python train.py --n_layer=10 --d_model=768 --n_head=6 --n_kv_head=6 --head_dim=128 --d_mlp=2048 --vocab_size=8192 --activation="swiglu" --norm="rmsnorm" --norm_place="pre" --norm_eps=1e-05 --positions="rope" --rope_base=43600.0 --rope_fraction=0.5 --qk_norm=true --attn_scale=0.132 --bias="none" --tie_embeddings=false --parallel_block=false --extras=["some layers without attention", "local attention windows", "paired heads", "shifted keys", "gated attention", "value embeddings", "an embedding shortcut", "learned residual scales", "capped logits"] --init="uniform" --init_std_qkv=0.0241 --init_std_o=0.0241 --init_std_up=0.0241 --init_std_down=0.0 --optimizer="muon" --lr=0.0127 --beta1=0.93 --weight_decay=0.0 --lr_head=0.00483 --warmup_steps=49 --schedule="wsd" --decay_fraction=0.656 --decay_shape="linear" --final_lr_fraction=0.0 --batch_tokens=262144 --seq_len=1024 --doc_mask=true --train_tokens=1221000000 --steps=4658 --dataset="wikipedia_en"
Each number is 50 + 10 x the weight over its row's rms, rounded and kept within 0 to 99. Layers, rows and columns count from 0. The size before them is the row's rms in percent of the matrix's.

# k: layer 4 attention key, 768x768, rms 0.0979, rows 245-255, columns 0-255
# q: layer 4 attention query, 768x768, rms 0.0982, rows 246-255, columns 0-255
# v: layer 4 attention value, 768x768, rms 0.105, rows 128-130, columns 0-255
# o: layer 4 attention output (transposed), 768x768, rms 0.0983, rows 128-130, columns 0-255
k245 091:59 48 60 53 75 60 29 70 55 41 74 47 55 55 31 57 27 44 51 44 53 58 50 35 56 61 47 37 55 38 40 75 52 47 55 58 41 57 46 40 30 61 49 57 52 61 51 30 44 48 58 53 60 35 32 50 56 52 35 56 50 44 42 62 53 48 51 47 61 43 41 49 65 46 31 47 44 38 58 36 46 51 49 60 59 55 53 43 53 56 51 37 48 54 36 49 40 49 53 20 35 41 48 42 29 54 46 62 45 43 60 51 44 47 47 42 42 48 68 68 51 39 60 49 48 56 50 62 49 48 52 55 43 28 53 59 40 42 50 45 33 37 40 41 54 58 44 43 58 42 50 37 60 63 62 43 57 65 55 51 50 72 43 65 61 46 58 55 75 42 51 55 44 48 44 43 45 57 50 61 48 31 61 52 58 59 69 57 43 44 48 56 68 39 78 58 57 36 61 50 49 49 62 48 33 54 45 56 45 52 36 54 51 35 23 53 70 41 57 38 59 48 47 35 34 39 71 43 57 46 61 53 45 44 45 59 43 47 48 46 45 65 49 54 29 68 45 48 32 48 58 66 36 61 47 50
q246 083:62 59 50 63 56 33 60 58 67 62 49 74 67 36 69 47 55 34 44 58 49 40 36 45 56 57 53 45 49 39 53 75 37 57 43 48 61 55 45 59 41 77 46 38 44 59 32 57 49 61 50 34 46 37 46 55 65 52 39 58 70 40 60 50 59 39 68 46 34 55 35 48 57 26 37 67 57 51 50 60 60 50 44 36 43 63 61 49 31 52 46 57 63 63 37 43 49 45 42 47 59 50 63 41 55 57 42 55 53 59 51 53 42 66 39 53 43 38 66 44 50 55 48 51 44 45 30 54 55 38 50 52 58 43 43 51 58 61 32 36 60 46 37 40 31 57 47 25 64 57 29 57 50 66 47 44 61 47 56 46 50 45 56 63 42 48 55 41 53 49 62 59 27 43 48 71 71 53 44 49 39 64 59 54 58 60 49 36 40 50 37 44 61 60 42 56 65 53 60 50 38 53 35 45 46 41 41 43 53 30 47 53 64 49 52 36 45 55 39 39 58 44 53 51 57 42 30 65 35 45 52 50 37 62 49 71 52 45 54 53 52 45 62 44 59 54 41 42 37 54 49 54 40 45 55 26
k246 090:50 52 48 42 55 44 63 47 43 56 53 53 58 35 57 70 37 47 55 56 56 54 47 74 48 46 54 46 31 40 49 61 63 39 54 53 53 45 45 36 42 57 45 55 55 61 46 53 40 27 55 43 50 43 44 44 60 41 49 41 44 48 58 47 61 60 45 51 46 29 57 59 48 52 42 54 45 44 57 59 63 63 64 61 42 33 68 38 71 51 62 52 63 47 38 47 63 46 56 66 46 52 67 53 55 60 52 68 47 31 55 51 49 31 39 58 57 47 42 54 51 42 31 48 41 39 50 47 38 76 65 71 52 62 51 41 58 58 59 56 58 37 64 52 42 58 48 44 55 31 50 66 53 56 41 53 62 61 56 42 53 51 59 35 55 52 38 51 44 47 53 62 40 37 39 38 58 61 62 58 63 31 47 43 40 43 54 55 48 49 46 54 58 67 34 73 47 42 38 42 41 59 44 40 55 53 49 42 43 46 57 51 57 58 43 42 53 57 47 49 55 34 59 38 58 50 48 54 54 19 36 57 37 39 57 60 67 58 42 80 47 52 60 60 48 63 46 49 56 52 42 53 46 44 47 37
q247 083:51 70 51 65 39 52 50 42 69 31 43 50 31 57 63 58 60 50 42 74 49 47 42 57 51 42 40 40 48 42 50 52 59 42 54 61 32 59 48 50 55 42 55 53 36 39 64 51 37 47 51 57 46 53 47 40 46 59 34 35 46 43 34 54 46 29 62 45 46 59 63 54 46 44 52 65 44 69 50 56 40 45 38 39 50 64 49 54 39 54 45 63 63 40 72 60 54 47 48 61 46 58 69 37 40 38 53 40 56 35 37 41 48 56 39 46 56 66 56 36 50 31 49 47 46 62 52 28 59 46 36 48 46 54 49 55 54 54 61 38 49 50 40 47 42 31 38 46 40 47 47 64 47 45 51 48 58 61 70 75 50 48 47 41 48 52 56 66 45 46 35 51 48 49 57 39 50 52 61 52 32 38 35 61 52 44 56 29 59 47 43 60 48 49 58 45 57 38 43 53 65 58 60 28 45 68 43 66 37 54 53 49 35 50 39 53 56 63 52 48 33 32 41 54 55 43 48 61 51 51 50 65 47 52 56 44 55 36 42 48 63 30 52 54 50 47 41 38 60 66 63 31 50 41 50 54
k247 089:54 61 63 62 62 36 61 68 50 39 62 37 58 49 56 46 52 35 62 56 60 54 44 38 18 52 46 49 38 45 55 49 46 62 42 46 47 65 51 38 52 32 57 37 36 58 52 55 62 61 37 58 44 66 47 53 48 50 51 60 43 60 55 58 57 54 62 42 60 56 58 45 70 35 69 35 55 49 51 44 51 48 56 38 68 49 55 63 35 50 43 44 47 44 44 42 57 71 36 75 39 59 61 30 33 52 51 58 62 37 34 54 55 55 56 36 42 47 37 60 63 36 43 53 62 60 51 48 56 45 52 62 45 38 44 65 62 42 49 40 49 34 46 27 44 55 54 51 62 37 45 52 52 55 27 60 43 58 62 55 47 46 47 47 59 43 40 33 58 61 29 59 43 22 24 35 45 55 58 52 56 39 54 55 54 59 63 51 54 57 65 45 47 48 57 57 42 47 51 59 61 41 41 48 38 44 39 53 34 44 52 41 49 33 67 44 33 62 42 49 59 39 42 42 40 51 50 52 40 54 48 54 59 31 60 52 55 53 52 54 63 35 52 63 50 46 55 38 47 55 64 54 34 49 49 36
q248 084:46 36 50 49 26 52 49 49 51 51 41 49 24 36 54 62 46 47 58 47 64 40 48 58 63 52 47 44 52 50 51 37 53 29 59 53 40 54 59 40 48 33 50 44 44 43 32 39 55 42 53 54 52 45 63 46 65 51 78 43 35 40 59 55 64 65 50 68 34 55 54 48 45 55 62 45 52 25 54 63 48 53 50 45 49 47 65 45 48 46 34 46 56 46 38 49 36 45 47 52 54 53 57 57 52 63 50 47 42 49 49 50 39 43 51 48 66 67 49 54 25 54 36 43 59 43 62 55 56 52 48 48 38 51 56 30 64 37 53 52 40 43 41 43 42 42 52 54 47 59 35 56 59 46 70 55 56 81 57 51 41 30 62 55 53 48 38 52 37 46 70 39 05 61 33 36 58 32 48 44 47 56 58 57 56 53 55 38 56 51 55 45 64 60 49 59 50 36 58 46 34 47 41 48 60 54 67 38 47 46 65 50 52 36 55 60 37 52 26 44 32 47 56 30 58 34 28 49 49 37 64 27 33 50 45 57 45 48 62 54 36 58 53 38 39 48 74 44 47 45 48 67 26 62 54 45
k248 090:26 40 37 42 42 57 75 63 30 46 49 43 58 56 50 60 70 59 46 53 54 39 41 65 57 51 51 54 71 56 49 46 31 51 54 58 48 52 45 57 49 59 54 67 58 45 59 67 53 55 65 48 45 56 57 51 64 44 51 58 46 50 43 48 50 47 60 45 59 43 52 61 52 46 48 52 64 36 71 66 47 58 51 32 67 52 47 52 35 69 52 56 62 49 46 38 55 48 53 47 42 31 44 56 46 35 46 47 43 46 66 40 38 51 64 48 43 65 50 45 57 63 38 55 61 61 65 42 50 63 48 41 47 54 49 60 45 50 54 44 43 48 40 54 48 47 38 50 58 41 56 54 47 49 51 44 59 42 33 56 55 42 52 53 40 34 42 62 57 63 52 47 37 47 29 46 55 53 65 31 49 48 46 64 61 33 39 35 52 45 58 56 59 55 55 46 46 56 26 45 44 54 62 58 44 45 42 45 63 41 57 38 61 42 58 56 47 55 52 51 55 66 47 81 46 36 39 47 45 50 54 43 50 42 50 42 58 47 70 48 69 49 42 42 47 66 45 64 41 53 54 66 37 55 47 48
q249 089:46 39 38 62 65 70 24 58 43 41 68 44 64 60 54 56 34 55 55 41 41 36 39 60 44 30 43 62 54 50 52 41 66 43 41 52 48 49 52 35 47 38 57 45 60 62 43 35 39 50 43 67 44 50 45 37 55 62 55 41 42 55 46 59 44 38 45 58 41 67 47 58 52 47 56 41 43 49 57 50 58 44 44 42 52 50 49 49 63 44 52 57 44 66 63 48 46 43 52 52 57 55 58 45 41 41 51 38 59 52 47 63 62 59 54 43 55 35 60 35 40 41 56 42 46 61 49 56 50 60 40 61 53 50 37 49 39 61 53 47 70 39 31 52 38 31 52 55 57 58 45 32 36 59 39 47 63 47 45 50 47 21 58 40 48 39 56 35 26 42 39 31 54 38 56 63 37 49 50 62 58 43 61 42 55 71 23 57 49 47 68 41 55 44 45 38 47 58 57 52 62 32 50 56 69 37 43 62 61 49 48 52 44 56 58 53 52 52 52 60 42 42 55 35 48 67 55 34 47 51 49 45 64 53 50 53 51 53 52 52 41 51 35 47 48 53 43 59 42 53 35 60 30 36 56 60
k249 091:37 65 42 57 55 35 62 44 59 60 55 60 55 55 52 49 18 47 47 40 59 43 49 39 62 56 49 55 48 38 66 41 52 37 42 40 45 44 56 43 63 46 62 44 56 50 56 56 50 61 55 67 66 62 35 57 46 67 66 42 65 31 42 45 54 38 67 40 58 62 56 59 44 32 46 19 48 47 52 37 50 54 55 58 72 42 50 55 39 55 43 57 45 44 43 61 53 35 56 65 70 60 46 59 58 47 53 37 44 51 65 45 50 65 37 38 47 71 42 49 57 54 47 42 61 65 45 38 69 43 42 50 26 51 51 54 53 43 41 63 53 39 39 45 44 44 34 45 62 44 44 36 40 55 32 48 44 57 60 50 52 51 46 48 48 45 43 52 53 49 43 42 57 67 35 52 32 61 43 39 49 38 41 45 67 52 43 61 67 43 44 49 55 45 56 36 54 55 70 59 52 56 48 57 63 43 53 56 59 55 47 60 46 56 51 40 61 46 54 55 50 38 31 65 43 52 46 53 50 45 56 53 37 59 50 51 41 47 51 70 66 52 55 42 70 51 46 44 33 65 47 35 23 51 55 60
q250 083:55 36 28 36 54 44 40 55 70 37 27 57 49 66 49 62 55 31 37 67 34 49 61 43 29 45 54 30 60 36 57 45 49 58 70 55 53 54 55 37 52 66 42 61 59 72 68 62 34 51 37 47 51 57 44 43 73 54 36 51 38 56 57 59 62 53 62 47 56 56 67 60 48 55 26 59 50 40 56 35 53 57 46 62 49 52 60 49 38 51 63 49 52 46 60 50 53 54 60 66 43 52 53 47 53 45 77 62 56 29 61 69 72 46 64 50 45 47 65 49 52 47 55 27 61 47 42 42 49 58 61 44 52 68 56 37 51 42 55 55 44 63 50 35 40 40 50 54 49 62 73 35 67 68 59 56 44 53 31 40 41 51 52 50 45 44 42 44 36 48 45 39 58 63 40 39 46 69 47 60 64 57 43 47 67 60 42 44 63 48 56 46 46 46 28 51 71 52 26 47 42 40 53 55 66 42 41 50 52 35 63 49 54 39 42 49 44 48 38 39 63 48 65 50 52 38 49 49 50 33 62 57 51 38 69 51 67 40 50 56 42 48 43 39 55 72 41 41 55 55 38 51 59 47 45 40
k250 089:47 40 30 52 59 43 44 53 59 51 71 51 43 59 48 48 61 59 44 47 41 44 51 48 54 65 58 56 47 42 49 61 50 54 44 41 57 43 46 66 57 52 49 29 54 54 55 57 56 57 54 41 48 63 43 66 53 34 54 50 59 52 41 41 39 59 65 48 52 45 63 43 30 48 39 54 48 40 41 52 53 62 34 28 46 42 38 41 39 71 62 52 39 49 47 30 40 63 68 53 38 38 41 68 51 46 55 27 54 71 61 47 57 44 62 39 32 53 35 34 62 41 51 52 46 61 62 59 43 46 44 49 45 33 64 59 49 34 67 53 53 58 58 45 51 50 47 42 42 53 50 55 69 59 47 75 43 46 23 53 57 47 46 54 34 75 41 66 41 44 48 25 44 61 57 65 42 58 56 56 52 51 61 55 57 59 59 49 71 56 58 50 44 43 40 55 62 42 52 57 40 57 62 57 50 35 42 49 57 53 31 49 45 38 43 52 36 42 33 40 46 30 41 70 54 41 47 54 49 43 38 58 57 62 41 57 47 62 43 38 31 59 36 44 48 37 36 28 36 46 50 39 37 49 69 41
q251 084:58 30 57 51 35 30 54 65 80 41 46 44 63 65 37 67 53 47 33 66 55 55 26 52 40 48 60 63 46 59 55 47 40 62 50 49 42 52 46 44 63 60 52 34 51 59 40 46 44 43 45 46 50 47 64 44 35 51 58 34 47 66 22 51 43 36 38 52 57 67 54 42 41 54 48 47 60 59 77 58 54 47 52 50 45 52 63 48 59 40 55 67 58 51 48 54 43 51 48 54 50 51 65 56 46 55 39 54 46 54 42 53 47 44 50 54 56 49 42 36 44 58 43 42 53 63 47 41 52 67 76 37 49 60 60 37 51 28 34 53 62 38 35 51 65 47 47 50 40 56 64 69 37 51 74 65 61 57 52 46 58 38 44 57 40 44 50 48 63 38 28 71 52 53 61 47 44 51 75 45 51 53 49 56 46 51 37 69 60 45 57 59 52 43 45 52 50 42 41 61 48 52 48 57 43 61 48 53 65 42 52 63 47 60 46 30 56 50 35 36 60 27 49 46 66 37 60 71 27 46 49 45 38 59 47 45 48 71 55 49 60 50 51 52 28 36 34 58 74 53 56 48 51 43 55 55
k251 097:60 50 53 53 64 58 15 42 59 62 79 46 47 56 53 71 29 39 49 37 58 63 43 49 64 64 55 22 63 60 47 58 67 62 66 43 34 50 49 51 61 59 54 56 47 48 56 44 38 41 48 31 54 62 40 64 32 28 55 43 45 69 51 66 65 66 41 64 57 40 56 68 60 48 43 27 63 56 42 42 51 62 72 56 38 47 60 39 50 61 49 47 44 56 33 49 57 51 29 38 59 60 44 55 52 48 59 59 53 52 46 59 43 45 52 31 53 57 46 56 54 42 45 49 56 52 64 31 53 53 61 46 47 56 44 58 46 49 64 48 45 39 40 44 59 66 38 39 61 41 55 37 41 46 73 48 53 51 57 54 52 60 44 47 37 56 43 49 59 37 53 39 60 61 37 51 34 59 47 56 45 40 71 53 49 60 39 58 63 40 53 58 69 40 37 55 54 47 47 50 57 49 63 59 46 66 45 59 31 37 38 61 47 52 48 57 23 48 46 48 46 45 48 66 52 39 51 58 45 29 59 55 54 56 51 51 39 40 56 45 52 47 56 41 57 44 45 36 57 51 48 51 31 37 48 45
q252 084:33 49 50 38 52 50 55 50 42 58 59 55 39 20 53 43 61 55 50 63 45 42 39 35 36 54 49 50 32 59 52 64 41 49 43 42 44 38 59 35 62 35 45 74 46 45 51 55 40 74 57 60 53 47 49 56 52 33 38 63 40 49 38 45 62 48 45 64 38 38 55 29 47 38 54 53 45 53 47 55 36 55 56 43 45 36 59 40 62 37 51 33 55 52 51 54 57 56 39 65 48 69 40 49 47 32 69 52 36 53 70 48 45 41 21 50 57 56 46 50 35 64 43 62 64 46 49 67 28 31 59 72 50 37 56 60 36 53 79 46 55 63 40 47 37 45 57 53 58 52 47 55 50 51 34 70 55 54 40 53 51 50 33 60 37 64 54 41 50 45 51 56 44 43 58 54 37 50 48 57 54 52 44 53 45 63 47 59 57 47 56 39 52 40 42 52 53 61 48 50 42 54 48 61 51 38 49 43 67 63 46 43 39 51 44 52 61 63 54 56 44 29 53 69 57 46 59 46 33 56 32 61 43 58 48 70 59 52 27 41 49 55 44 53 47 56 44 39 48 51 34 60 46 47 63 40
k252 088:40 50 50 39 62 43 52 74 52 38 36 56 56 58 40 61 68 51 41 64 16 54 47 41 44 64 49 63 42 63 60 51 62 35 47 53 47 58 36 57 41 57 51 56 47 42 53 48 45 68 54 39 39 66 58 44 33 51 46 66 58 53 61 54 58 48 48 54 36 63 58 39 60 36 55 36 42 45 58 59 46 52 52 57 58 37 41 59 53 52 40 42 60 42 49 38 54 63 52 49 49 61 66 52 46 39 41 54 46 49 45 48 56 55 49 58 52 43 41 55 50 51 63 32 56 49 49 58 22 44 46 58 58 46 65 62 53 50 62 43 44 52 32 53 58 45 45 49 37 50 49 50 54 53 53 46 57 56 47 38 50 53 37 55 38 46 56 64 41 38 66 53 43 49 50 46 56 50 52 32 47 30 46 37 55 70 46 68 58 55 58 57 57 52 44 59 57 48 35 40 58 55 70 41 56 35 47 53 74 53 39 36 51 36 57 50 70 40 69 58 64 57 65 53 46 57 59 60 40 56 43 61 40 51 37 54 50 50 42 34 70 62 40 55 62 57 33 49 59 62 52 56 62 42 55 47
q253 086:68 36 53 57 45 55 42 37 50 80 51 43 50 45 55 42 64 47 64 37 56 56 36 48 36 58 46 51 48 47 57 46 68 50 48 50 43 43 63 39 52 46 47 63 55 54 42 62 35 54 56 23 35 54 61 46 61 61 46 61 59 68 46 65 20 52 29 40 46 60 55 37 41 47 47 40 48 43 47 36 63 54 53 46 55 66 59 43 53 53 56 51 60 48 49 55 54 62 55 51 47 50 34 41 65 44 33 49 55 48 75 44 50 47 48 58 37 59 48 57 56 46 58 44 53 73 66 72 52 58 56 65 61 55 59 57 56 56 51 38 49 39 56 63 57 59 47 46 65 52 41 47 55 49 46 48 58 51 58 54 55 65 39 33 51 47 44 51 56 70 44 52 43 35 53 73 63 47 58 49 47 55 60 72 48 55 57 55 64 53 69 35 61 40 37 33 68 55 36 65 51 35 49 47 44 51 35 62 60 39 36 55 46 40 57 63 72 50 62 59 65 45 60 41 38 53 56 66 57 53 61 55 45 43 37 50 44 52 50 38 48 69 39 32 47 36 54 47 42 45 30 43 44 68 50 47
k253 097:42 38 51 32 65 53 47 57 38 09 44 40 63 42 37 54 44 61 70 55 44 42 42 34 23 60 39 63 52 57 29 56 54 42 56 61 31 61 53 65 50 45 59 61 62 52 48 53 34 60 47 29 37 41 56 62 56 55 52 56 51 58 56 55 51 48 32 51 53 49 39 42 41 45 41 39 48 33 50 40 51 61 59 40 64 49 56 62 49 59 64 54 56 50 60 51 50 48 52 54 48 39 51 38 74 73 25 45 41 52 50 41 62 47 30 51 55 69 50 62 63 57 68 55 51 50 42 52 55 45 43 54 66 54 35 62 40 59 54 49 52 59 43 39 57 40 47 64 58 62 42 50 51 46 36 40 78 52 51 40 64 50 57 45 52 33 45 68 56 59 61 44 57 40 46 63 56 56 62 51 55 44 35 66 53 55 62 46 49 55 55 51 52 59 54 41 38 41 52 66 57 45 47 55 47 44 51 31 37 53 60 42 50 62 62 59 57 63 56 61 51 59 61 50 53 49 39 58 49 58 45 36 54 35 64 57 32 43 44 51 62 54 41 42 70 43 36 53 43 63 53 56 55 55 45 57
q254 083:63 51 33 57 55 64 44 50 36 51 61 38 74 50 31 62 56 50 42 70 77 56 53 48 46 51 65 50 57 39 60 61 38 60 47 61 51 43 49 54 52 49 37 72 43 51 51 65 58 39 46 49 56 49 55 26 53 43 50 64 40 64 48 48 54 47 60 55 42 65 42 51 34 44 45 52 45 62 46 36 53 42 43 46 38 66 57 61 33 83 70 38 60 62 43 51 49 63 56 66 52 50 50 50 30 56 65 44 54 39 28 51 50 38 54 55 53 44 41 48 57 42 47 37 58 48 38 56 61 57 70 44 50 53 45 50 42 48 48 49 47 61 46 37 45 58 67 49 30 46 52 62 36 51 54 35 46 49 51 67 50 43 18 33 53 70 41 55 59 51 48 49 47 66 55 61 62 37 56 43 38 43 64 51 34 40 40 32 66 67 46 53 41 54 58 48 55 49 51 70 33 43 60 64 48 56 65 38 57 62 52 49 61 51 55 46 41 62 33 57 48 48 74 54 64 45 60 51 58 62 51 37 58 54 47 52 42 59 67 71 49 61 48 59 65 46 51 49 63 40 59 59 58 45 39 48
k254 092:65 48 44 72 50 53 41 41 53 76 39 44 33 41 71 57 42 46 48 43 50 44 49 45 53 51 62 58 52 57 41 55 68 47 63 65 45 58 65 55 64 57 59 66 52 54 37 62 63 45 46 36 49 46 55 42 50 45 34 63 45 50 63 48 53 55 55 47 52 48 59 44 66 31 34 68 41 33 38 50 43 29 38 66 42 33 56 48 40 57 61 48 79 55 50 47 58 49 60 64 51 35 60 63 49 44 59 50 53 46 50 47 55 38 60 42 52 52 36 34 30 49 51 45 48 52 43 57 34 40 67 49 52 54 38 41 64 25 47 49 37 45 52 18 38 57 32 48 48 37 65 55 46 48 49 69 41 48 52 47 65 48 40 58 60 63 37 51 61 42 59 39 36 45 52 49 54 32 56 64 46 62 22 35 72 48 52 37 54 59 50 53 71 42 55 58 57 46 48 46 42 44 65 42 43 49 43 52 21 61 44 48 46 57 37 52 47 59 39 66 44 48 44 40 67 55 51 50 54 68 57 41 59 47 70 38 43 54 47 53 44 36 44 35 50 57 51 24 50 66 62 47 58 59 61 47
q255 086:48 61 69 48 49 24 48 68 55 52 34 58 46 57 41 63 37 32 52 48 54 53 49 63 57 42 50 57 56 61 64 57 51 51 60 33 69 45 48 54 51 53 54 37 48 60 52 35 46 59 66 38 56 62 43 44 41 63 42 40 47 65 53 43 60 27 48 48 54 46 57 55 72 41 49 50 33 49 41 39 62 49 46 41 67 61 41 46 48 43 50 25 43 54 59 62 43 44 58 38 74 52 47 42 41 38 77 51 37 39 51 53 47 56 41 48 50 50 50 51 41 59 32 51 59 56 53 42 79 37 26 47 46 39 49 50 58 49 47 44 41 50 53 69 63 56 48 47 65 39 48 50 55 50 57 42 58 39 48 60 52 55 57 44 44 69 45 54 56 40 50 48 58 50 61 37 44 56 51 55 41 34 39 43 57 63 42 41 51 56 68 40 55 58 63 61 61 57 49 50 62 53 37 46 55 49 34 63 57 57 44 39 46 55 38 48 58 63 50 44 31 48 46 53 75 34 49 42 32 55 59 55 63 58 52 46 49 65 42 42 42 56 53 58 51 49 35 48 42 59 38 34 56 47 51 48
k255 095:72 42 45 70 72 36 35 72 47 60 32 38 59 70 55 39 68 38 63 59 42 66 54 41 37 54 64 48 43 73 41 63 58 42 39 38 44 48 43 69 48 39 56 51 43 60 67 48 66 58 50 34 41 42 26 76 45 57 65 39 57 54 49 58 58 42 29 48 46 54 38 53 64 63 36 68 45 32 39 38 70 52 50 44 57 44 44 54 59 48 38 39 46 36 44 33 43 68 29 46 46 46 50 49 56 54 32 65 42 58 47 53 54 46 52 36 52 47 54 48 57 40 40 52 44 55 47 57 51 58 62 43 44 59 50 45 46 63 47 41 48 67 49 48 66 60 49 52 58 61 31 41 54 49 56 49 63 31 69 47 53 50 53 36 63 67 49 46 34 64 67 51 43 63 49 55 69 50 61 52 56 42 49 42 45 63 49 53 55 49 56 44 43 48 51 52 32 40 69 52 46 55 39 50 48 53 46 46 48 56 36 45 35 59 48 58 36 56 57 50 62 40 62 46 71 33 53 50 55 50 37 64 41 39 41 68 50 58 53 51 63 48 46 44 54 40 47 55 53 37 42 63 24 41 53 46
v128 096:46 61 61 51 48 50 48 49 61 44 68 49 65 68 42 62 46 34 50 69 43 42 67 41 34 47 41 53 45 67 47 60 64 58 50 39 44 48 60 44 34 45 64 81 46 49 56 47 48 61 49 69 49 36 62 54 38 52 37 56 45 48 33 38 47 53 52 69 39 50 54 42 40 82 71 51 43 47 59 54 43 53 46 75 50 37 53 44 50 62 31 41 52 60 58 64 52 58 44 43 61 46 60 48 53 40 54 59 58 59 55 44 56 51 49 52 29 51 59 58 49 51 50 54 44 56 49 57 51 33 24 44 48 41 45 41 55 35 57 57 57 53 47 51 50 52 45 36 52 39 57 52 49 49 54 50 43 68 54 46 45 69 64 61 37 42 47 49 58 46 52 63 57 27 50 34 43 52 40 34 46 50 42 53 54 39 58 54 51 63 76 34 51 63 39 61 63 45 79 35 46 45 46 43 36 46 52 46 55 48 46 57 46 55 60 45 63 41 44 56 52 54 47 45 53 61 37 32 48 54 70 57 53 44 51 49 49 56 45 73 32 43 54 72 45 56 42 41 58 34 57 41 40 37 48 44
o128 095:55 44 56 49 61 39 41 50 58 50 43 54 45 45 47 47 57 38 44 74 55 38 53 43 35 45 43 43 50 74 48 58 49 67 55 42 53 58 55 39 50 59 41 62 59 39 45 64 42 40 37 61 49 42 40 43 54 37 33 46 49 37 32 44 43 41 60 71 53 57 66 24 48 69 71 46 44 41 49 29 53 62 64 57 47 53 42 54 46 55 43 47 52 60 26 54 67 62 40 49 55 37 42 60 47 60 42 61 52 51 54 40 66 39 55 42 38 29 46 52 50 49 54 43 56 47 41 41 44 43 51 45 55 69 32 56 41 38 40 48 52 46 40 51 57 37 42 48 64 58 38 51 44 52 33 53 40 73 40 54 46 57 47 72 60 43 60 51 43 60 43 61 56 31 45 55 38 51 45 49 62 69 49 57 48 61 72 64 55 63 61 49 47 71 42 46 55 54 44 22 62 43 50 58 29 56 43 48 50 59 48 38 58 72 51 41 46 45 40 47 55 47 49 37 43 48 64 59 54 58 48 62 56 46 53 51 37 47 43 55 23 23 51 65 56 73 48 70 43 53 44 47 78 40 50 62
v129 096:42 60 27 70 53 57 54 36 49 51 41 52 43 51 70 47 46 53 48 50 42 60 49 49 65 57 60 50 40 39 39 48 60 60 62 62 58 61 53 48 43 53 58 50 58 63 47 31 34 29 52 52 32 51 39 72 52 59 50 40 56 58 34 38 44 52 66 40 45 42 60 55 57 58 28 65 38 67 25 51 44 40 36 63 48 56 46 29 36 48 48 46 52 55 53 48 61 48 46 46 48 29 53 57 40 58 32 51 57 53 31 38 57 47 61 46 50 42 56 52 51 42 50 73 53 29 41 53 45 45 42 50 63 47 38 45 43 52 59 46 43 56 27 38 55 50 42 51 52 64 33 42 50 45 39 57 41 62 63 47 54 63 58 45 34 57 45 51 64 61 41 55 47 56 22 38 53 56 39 43 32 39 46 47 70 57 66 61 42 72 52 40 32 56 51 58 53 56 49 29 27 54 55 59 33 47 58 33 49 54 46 54 56 45 41 50 49 46 50 54 42 52 54 51 50 71 65 38 50 48 60 35 43 66 57 61 43 18 46 43 58 44 47 45 47 64 56 68 52 62 38 71 58 55 57 53
o129 095:43 60 51 44 59 48 74 44 59 54 43 47 34 40 64 41 41 61 58 58 52 71 50 50 59 59 52 33 34 52 46 38 55 56 74 44 70 69 54 34 41 64 45 55 43 45 49 36 44 38 45 61 54 38 46 38 54 60 45 44 65 56 50 48 57 36 61 43 38 46 36 51 48 41 40 39 45 51 35 33 41 44 41 55 41 44 48 58 45 56 60 31 70 43 48 49 58 51 52 56 38 47 46 62 34 55 64 52 46 54 46 40 49 40 34 53 54 39 58 72 53 55 58 57 54 43 48 40 43 33 45 45 58 69 28 44 53 72 51 30 40 66 34 46 45 36 47 52 56 64 38 32 55 59 46 39 32 39 47 39 36 46 25 66 30 54 51 47 62 64 50 54 46 41 23 53 37 46 43 47 43 55 42 63 53 43 51 64 46 70 65 49 49 47 66 50 62 44 43 44 46 53 58 50 36 47 50 55 40 47 53 50 49 30 57 56 46 41 51 38 49 57 22 60 50 71 51 43 43 56 52 54 59 41 50 79 57 41 50 48 55 45 44 38 39 47 55 59 54 53 41 50 44 39 57 57
v130 093:33 56 55 80 39 56 29 46 48 35 46 58 51 69 50 39 49 41 42 55 41 46 42 46 56 64 39 33 49 45 59 37 75 48 59 29 75 54 52 38 66 56 46 52 44 68 56 51 51 47 58 48 60 49 52 59 44 35 69 51 37 56 45 43 48 46 53 74 63 24 54 55 59 58 47 69 52 40 47 55 53 45 55 56 63 49 47 41 66 45 51 32 51 42 47 35 45 44 41 53 50 49 57 45 40 50 30 58 40 61 49 31 38 62 51 50 58 45 50 58 46 62 59 44 42 47 50 57 55 39 73 49 60 54 52 73 43 50 62 69 36 54 44 45 45 52 53 47 50 47 43 47 57 65 58 67 51 56 73 58 32 64 57 48 50 58 45 46 46 46 53 42 54 36 47 50 43 61 62 34 42 54 46 64 34 49 45 51 47 52 68 35 61 36 48 71 48 45 67 34 56 44 70 37 40 59 54 38 35 57 66 29 56 66 46 53 55 60 27 54 64 55 51 60 48 37 32 43 58 54 50 45 52 38 57 46 52 62 64 53 52 37 65 51 48 40 48 54 44 56 65 57 60 30 62 52
o130 093:61 44 41 59 54 61 36 50 43 52 47 65 44 59 72 59 49 37 58 36 46 64 39 44 47 56 56 53 49 60 68 42 57 39 35 51 51 56 47 59 53 50 45 37 57 45 61 62 60 54 54 45 55 53 66 63 50 46 56 50 40 41 49 63 50 47 54 40 47 28 71 54 63 61 60 53 54 36 50 49 58 37 48 84 41 45 42 31 48 54 50 54 49 29 51 40 49 43 60 54 44 48 64 64 62 33 57 56 46 76 48 70 49 68 54 52 80 45 38 42 43 63 47 38 43 39 46 52 51 54 62 66 43 65 51 42 47 33 55 74 41 67 30 64 58 44 32 39 51 55 47 50 48 58 59 49 34 39 66 50 34 60 60 50 49 49 39 62 53 57 45 39 45 34 40 33 28 52 50 32 40 58 40 49 40 46 43 62 40 33 54 40 64 51 57 55 52 45 58 33 45 53 67 35 52 56 48 60 46 46 58 43 66 57 62 54 47 62 37 46 48 44 35 58 64 53 34 65 75 70 53 50 51 43 60 38 57 60 53 51 41 46 57 63 49 48 49 43 42 47 64 31 62 34 58 52